python train.py --d_model=640 --norm="rmsnorm" --tie_embeddings="early" --parallel_block=false --init_std_down=0.00176 --optimizer="cautious_adamw" --beta1=0.9 --warmup_steps=369 --decay_fraction=0.665 --steps=10218
Each number is 128 + 32 x the weight over its row's rms, rounded and kept within 0 to 255. Layers, rows and columns count from 0. Numbers have three digits each. The size before them is the row's rms in percent of the matrix's.

# layer 6 MLP up, 2560x640, rms 0.0423, rows 2093-2133, columns 560-639
101:061131164115168078164123203167111131130172183095135088063117078137110119109125098062096160093092172121162126084120163132178142147124206118155144136150141131128126163157079090139136099202136164116141138127183123115181148160127125143138156094
093:087136134166078129130120080177119079135106210175143152148143160139167083110146104137193071096137166133122153107171125125077149162185132164123087158157159124129050069131208097144149137189151131090145124155145124141098119177121079147154133096
100:138187146126129134111098119144119087160138140172103101112071162154087106158090160132177178102073127136130109087152098123105149111102137153216069130152145152146135162151140185159103166099109105170119126190122115137095128089190153089057157146
099:181174122147155031125154146105094057125115129168167138144070152142073140094132126177205102185161129189151092141103192188104181147114117090100135063131141135138142150092123140081117106174118157110206156081159087095158189116126133138094123083
106:152142119144147104107120115154143067099146114114133072084142112122109133145114149092173180132082159157102097127090109129122148147120202118136189185124178104124125139144131180126126095179145099122094125115131081117124140114149115118106125142
099:199111163149140132180117169128126154139147109159104132146167118179131195083150109080162105170111102141137097103083137142115113153169139122149108097137148094110126035129169124085131154128095109146189119077122121134112063112116119134099102105
102:157141123075189091087162115137154074078158110089112131129069169114125111120091080147143126156120172145140115092150112166109100121096094169120119033158125070077084156149092104114162157138151113079169082140154116089130123110148115177142152089
091:102139102115206160219119151119108055065156171081136106114058118102113108133083148101197097144119130124182113057175123146166114129107113120161135150160136127127129159111064091145198116178131112144156137106097167118124105142093140154131134146
114:130194166099149081177131141085108091117134129128144113117159114143142132102146139086113100139149138085168137170155103138077148135134160074133126125136128112143139077128099139115179106117118106150185092142160112114137105095116057136112137094
099:167175118102157097091136189132150114168163164113094105192085083154142144016102120109105147181067129205117065152141185099124151104167137073211103156150106082117108109159092086102122132147130062130114124092162142127111152134123119082158145171
101:133131123086137106157080133130163138127188149167092201123087108122142095116119174151145114114108107112112126137139135155097172074147086174088134115165136135129112092127123133139092120174099127165126123122134145153158075116126117142070073145
101:151150145045176173104094162123183116107130159136118151087156099099150112131109080111136062136077154073103104124170126205140171168150106114099137109066092178127128096129143119106095127135131110121142145146076127129134120147106164102156148126
102:091097133177160161172148157142209122148211156118138132126127080171180197130180139131142047084126108155159162146123112160142180144171145141115121076141144130076130081179146106082104072162147136095100112137129122117126104111128079119171073106
123:153145088137150102181150132143146114117103180094151075108109122095118143102164087107180166086140117159186090149117147165126077128133171168110111071176127184152090170158094129047108138134151130123131153127097099075125140141146139120034153107
099:148097151113114175147117094133126121084106157133127111111112120103152079092117152109161109122155107116154123133092142133139042163108172109095182148155147142101102112118081147075163098140138114158118106161135149099148170104160129130115136122
093:106171143142110099131097111127153111091184150177125124154112145071180082110140093089105097126155141156144128171136182173148138212059114151146166125136114139112156174126142222084214126118156076146096132093127110104155145148135133170112129094
091:136139142179121171111160118096192097173149078140157133130175113171101105092168135133160156150154065142183113132107166138192135123156147145143172089131185089123144050154119173162110096138141156097127122145124118179086106170095088135114103127
092:106125098064087085144156124130192063144142103156174109103148140075149086048128133043156146146142129153149181132117145148087113084140140147136092150146099130140102119124063134163156091100122115083168112150155100164154084132176115133088058128
086:122134084151131086159172146145116112136119115143118062107094061131079147135154170124194141121073189124186106139148183149110119164170140039154093096129152078115178093166118146140146122163118107090176064099148120143090153133088130187116132119
107:146117135155136149132125121128126089069111120093124083124141108115197120134086113026129142089093144122177162135095172140158152097148185144136164178158094141071091120108128120121105079198095154130169111119086164073104127059158115105093137161
092:125169153160163134131136068158126115106169113131113145161132120132118110129147110124145184183084162140150144160175108108159086147136151079124185098086140142105176134167105140079173112207148080114123181107041095158123128156169126118131123155
096:075101146168156119138135131119137076096192140102154133098130149120145078105166138181109140142102102146210158083154162143176141130093108152148093123072111116149104079169146079126176143139118156129165145094081142159130152100146145156172101082
091:092129152108180130119099125142129114144133146073080135157119149172145111105137201148142031137159094188209067108168078125098091126142157162102157093130156129114150125101094096108140118134115134114110059174155145111165120111121129131120192103
106:173108162121160131120094097119134101088140176182137145135110070085122159127152126090136169167112146126149129133093155136104113122036155102143176157135161146130094143140153155120146142111106163140152109126130137131158085078070116179103131115
091:087123078144112115164047170094162127140145109186162128144175108100114138127145144096132130114074121103139142100113149136147160133153119118088146120107136165140135145107134145115166175097135158124100157128095089130148127118157109095072161155
096:192124153102175108203101116130081138129203130123174076178141091084162087117096126160132186141058190094129164102132141107139157135145118135183140151073112123147130110123166135087149143079163166136136117106175141127116109118130094088085108130
101:089133093104130162125083150087090127106109133072161075193092132078142167148155151194161151054128135150131122137141134145093107095132122094106130064107091156163095135126063101081155177168167145099140135137164145107139131136193153126065132158
093:128168145092118151161103118114183116180089161091094104098132108126223093069130139122172115141082168100134108127168107135125111111128159175138164154116160162024135136083145160136143100152121134092139174138107119141047124149134128101114116133
126:110132138161159126127097182090117109159114104150056064110138062184127096112129099060121116108142175105126102128098117122177048195164133146163135186083147115161148164093101113124096048150149138062153126138166108152112122153122080162146137126
110:198171114114151074137120082063149166115142186112096141086137067157155129108098160143149182105091157116128031107115135119130086121157106170102158119115102202146163099075113069135141131144131133108226132110110138119123089141100170105166166172
104:141112170119140151144115085135146114137147138148121119134077104130171075128159139128132146123149142141107124111110126114187144160059177092106194119161113122071053081101138088094132114134055145133137094088180123169167113150149124171138143118
097:111152098123110099138123116142182133141194098142162113179110147115159084074166132108133161098138140152137134128175151138131136147110151151115119180127146117149099091092138156109146124139084117060187063077104106132090175202159087131162112119
092:115127102155109126191120078143153127089139143136078129152150148082092206104162165134153160135156132158130122068088156187138143146046075144198107089140125098061150106121115117131122124069132102087151155102064068112144169133117077163129109062
100:126188131176169098135131101132126128168104202061085110154147079121139152168107126127175153165137188109130092064133147119153106122139080156161150136150129181095102191145115138148177077180073122118113104172118124115131088079103093120117117119
098:100129125138125077156118120132124105091125163147127156117119109152106065165090129123095097142137168126151084160076168132201123129107142109194154177096086161056095186111167155139146111109099176147165088111178109095141086099125128193079138085
101:136084141111132094171135101113143121153105095117187114136141145142193085086168195054129103096169140154120123139099131178125093140154113119136197194153126141050091107185079125059116143107105116130144083134120116089123093129168130113130213083
098:151135086110134191161129174069131198178144108135114053188171139135131128135139142119186164142136134064182175127150146144169069124149111094155150175090129177080125099138061076171131170140183147185147108045130113132129032148147141093115143106
109:152167194110171135158144108107143087144160137081120053114133156154187162083072144062141167135057127136140089120176131109179076089146117140154177143068173182145137127093114105152105157187151085123145090110098049158135054123144121089125177080
105:145141115164188121152113160131091163127144179122185166186071119124131122175136210068150111116146118167214063173095172126090096178107115120137123151137095147111140124115099154102179142149086175125145118123122120118139085105173128121131108155
105:131116111154137174120114173123112127100147105168146144087144104164119141101176103118146112154184108126203118121109157109172132148084135119086128112129185117161140102101126114155164133187138037104126147136093097084199112110139160129116084116
100:075083139125111146118164128136168149178181162155176094140157105112182131097138153117120108099136135104148147161153136152095058167089170142225166129143131111126087112175117096084098092124132128125094054085122113137165145097128101095152134094
# layer 6 MLP down (transposed), 2560x640, rms 0.0383, rows 2093-2132, columns 560-639
097:125033102132093150126050143057133155142129203130121142141088142051065131180179090139056125142120134075151107105054127184131144079087061108145144123156148167127117145123108103139062049172082149222095105183153174133145171158073150176150129157
094:134159175098113160126129126134146119139169112090158114111119119113096122117084079112120109128123110067106132111119133218143100102178151041147179134161155115173102203171095123166122140126152105076130119174144182128127103153107102154133159081
101:090128137118120136133146105107094151063122074102107153131137119141126104110104133110114089168059108154157147118129169084158177114134113154171137117123100149164113111130135106158121111146127052117137128166161140140067147161140161124162154098
101:149146107143161140077125124089118154123150123155086114122105115109109173163107108092136100142155108144148181101203083179093173141109135127106119140107178095148183113159165116065102116137119147093083162115094091143141165127146095101105111137
103:146142088117109146168155133103133159084157088160146229181100132081087140125156145108103128115112154150122201147148165126082090157148080204139127134145146158166169075128119065103127114100146206143141087168123099153125149138155137150067145149
102:156141166072077093141136166075147093124074117131083097166114103153103159104180113133108111161138087186112171154069090115165088149126106129162068080150153137073154123073051109114099165050142104191160159121146145140119136107101151114182109159
101:084141196110124135138089184131106085090075115115125150175166135111047068135172117169152126167147150109132113170146167173078092148130079115106111138104134117118114146147127165152120090110140133121105104143178077155191131119089095085103148114
093:175170149142112149139102136136083111119122104114136159128109148188194136116137101151114160153125088098143111064149115146137178106138155124083110148147106091111108156148127096102140080109087130135048106149146194149074089195096130126134136111
116:169062089188113056133120140093089136107122105109086062163214132129131122161123167103098146144095151149120113126188097163129127142122131118130136123112116104145120067139157114147079149123172135128141137183104211071129170111179131126130166115
095:098160147153117136179140103170098129128150130138180163169147135131071094155087140118129095117108190101124111105113121166119121175138128095052147102062123191203133139132115113109088083116126171147127119092102119111131137174112058121078113123
101:178177097045123170109099093149132089170129134124159153141112159151111138125098093062208077093117126162115104116113135174120140125102093087164169160162126196150117083153183140162118093095076107071139104115149135172132180186129068142186124100
095:173121118122158180093138113172150123139134118111176165141172095097139082088152130126137166128062087123106127093106146167133196112132076178175077156096145073108157153162105203135134121098072103179097135067141115092102151136111152146064124127
102:079144139138153150092155133143165196102179134163162177131127069146155119132121144130151090106112087119125172084091108154114196233079130094115138110124138136114160096127148132193165136137149131130108136092168100106126136092164097110101155157
113:078109081093098107139063162129129099153157155166098173120109130120089121141110070162119148113146140153197169111122075154128117169200103108134110076143100155141158126099098146094092121143073122069101119136160154154154111139105186138089135095
101:218117177145162122149135091071149146124118098129130126121135066142098158098120137086118117181127086155129131200067110165083160145121118094125139123112145110165133129169135162122135155142194142188055134075141163094132147082151167170150116071
094:111098125113120147124093142066117084055155177155143110143108153137139112162130086082112118163149123154152145127054164177126115162119159089167153103152120116077154184104136162083135122120158227107137137122078113168144091174154150148140069150
092:115143126135186111144101147133160099182127117121090111165105146070088165126073162132088141128146101143084158083153115150100089122092133132122176100134111129067145132168098121107083105106141081153106120176090074184199142107133136144125169138
095:178128146130094095122171121118098167158054157071137115067128151092153085086216119158184115146101125129136137167144093075147112134116099129188104145143145113102106130125178110113083123106107165118195118156135099087173105144112096132111119074
091:105162081071182157207147162090133105112162119149114170133103124133114164163159122158116181175078155136097163149148159127140148162118143189143158154106084187096122121157173076084135114163157145102124099171106198165134145128154153160113082076
109:128157172118146135121149143155074101110130099113128072116164145116150097145140114132123155129212121139146114160081154168122148134139162082133155155146124096094064113109140044165120094142117154154106145167135123077167116109112157143117103158
092:137102095101140115155175155186163103146097139122074101099162137150162117128135137147116142128171165131148178094107129146081133097128169137069126104164090168076117176114053153092106171113133110158188091058149150106117146117128147158083129163
098:118131132116126131135127094155080109184141075126119130114092125134173147129113082136077171135118086083183156159089115157138106126175085077112176137206124153092092179151104031179120105144112145160128086190098087147114173181098124086140118090
090:121145104167165188172169141177095128122129149139094167139151076100150179140088093124164102135140121125102133136071088124148099144172140137092107132175128076178137154180115127169220144132172130142134158089101112109133142162144200227114110124
105:136142159139183055112103128148116153118155105188095100110161104152143171047180144156133176115146131108133148116123126155144113087137139107120140071144165153141143111179120155096168109121124079166123122104083168099088131146114148175144153164
093:124131136199109107069097128102114149153117135097166154122123139061084103157126141129112169130084112124127116135124147095101139133113133080177146129158060076150076156038083152160122060101167085169081101149172130133114110131150113171142192092
098:138148072141164205099121125087154097119095120176177091161155124111105111077172118129087157142177141130141137150139140124174134074130170090110087183068132056140145121122129189134136144164115138162120108075128127181082139108076133170156137203
101:085084081126160159111083086124166111087189064195141090111104097158108089162085160149138064099172180208079124050107129096121149162128118123124112051148123110148147052181077151077112092113170130124175169168100155092114128177180131110190164112
094:097088105093096136161154103091145138175156118110117163110121101104122144183150134145137142101113099107091126121166104122119152182114111138151104163137136101122087105111167114121107146097119164101169119204088110201111185129124121124139136121
120:166116071134186150202107190152092139105106135125124143137101119110159134164107103160108112116147158163179137143093102112150089119131100128125156173113133156086113137067129043085140112155166151141192144115142106099107063178070098124072158136
106:096202086100152123149114111124168146045118111186155143141133109171167109117146097131149157089158103161100095095116061159171114147138143074121093181115176142187145101139155171115122112090142103131110135186165169124047086126139170132116127118
104:157097109135111101162120140131081122117122142147071153139128187104176120111123077111105126173121101111082161090114150161120072150140094086148188138132121110119098120124200111123131146070104129119120143120160080122118138145153132111131171124
097:130153107184086132129077118160161116125154086086103076150135110138085114142064176162134114191132190163188141135151130169124111172124163116138105152164155148058137107165169157111164167155142146162152098175074120112167101143088094120136202104
094:084142139084158185103071112108122143107181128100109075121150094112156052161112126148137033139127095132166118090175099119148087138144078122125111138096114107174099188173083104200136166126093153108143150126109115140167168111161175142106142174
102:101106158145094078146146145149110137121120113138047126128176088083071112115079104099105121064066180159080161097135113138163135086119114133106171143201075066135143096133082096126081133123091100149168098144134127099121108078123110054144121103
098:143120116105113123099182119105099145175126074120109107138102172143123124100105161136101122136092085114109103181059172114108129104172152136153095178148180111117113157185104170085074110143115175238139108088217125078149199124118143212111106136
099:134110096121094182125135129178146108176141110158141106145089133143157110130089170134095139089118136106096172156119027152105145113111189147139097074166137100140124149127108173188126152148149157094155140093120121103129173102145156137146121147
100:127121135077112121160105157164169123119124127190184074174115165119134098082141139126145092198134125123108147120125108097154113077157120133043138211066073065096166139085082157115170151154154165146177070119156111020139114131164125086110132227
107:146122149117108104151125120140115152180109145061135073120198052074124213153178118091121147133111135134205103196075109108169125135150145104102075125120191102152118132132159115148109172114127142130151145101117170156153172155065109095113134144
104:123096117163143125175105149106145084170111163131100149122115112131088137200098153138142159172195123129096124113134139142133067178130099059158087140140131167124100136150146144093127143114129174108120136140113122121167153180114200098123124081
105:086147102153109097125164169116136130142182113117089139125138107161113070119194163170098162129203087138150165128158159165122128139156107151169119104088166115129112107153159121175136113131094167131054141102092089154138117123163097120106123127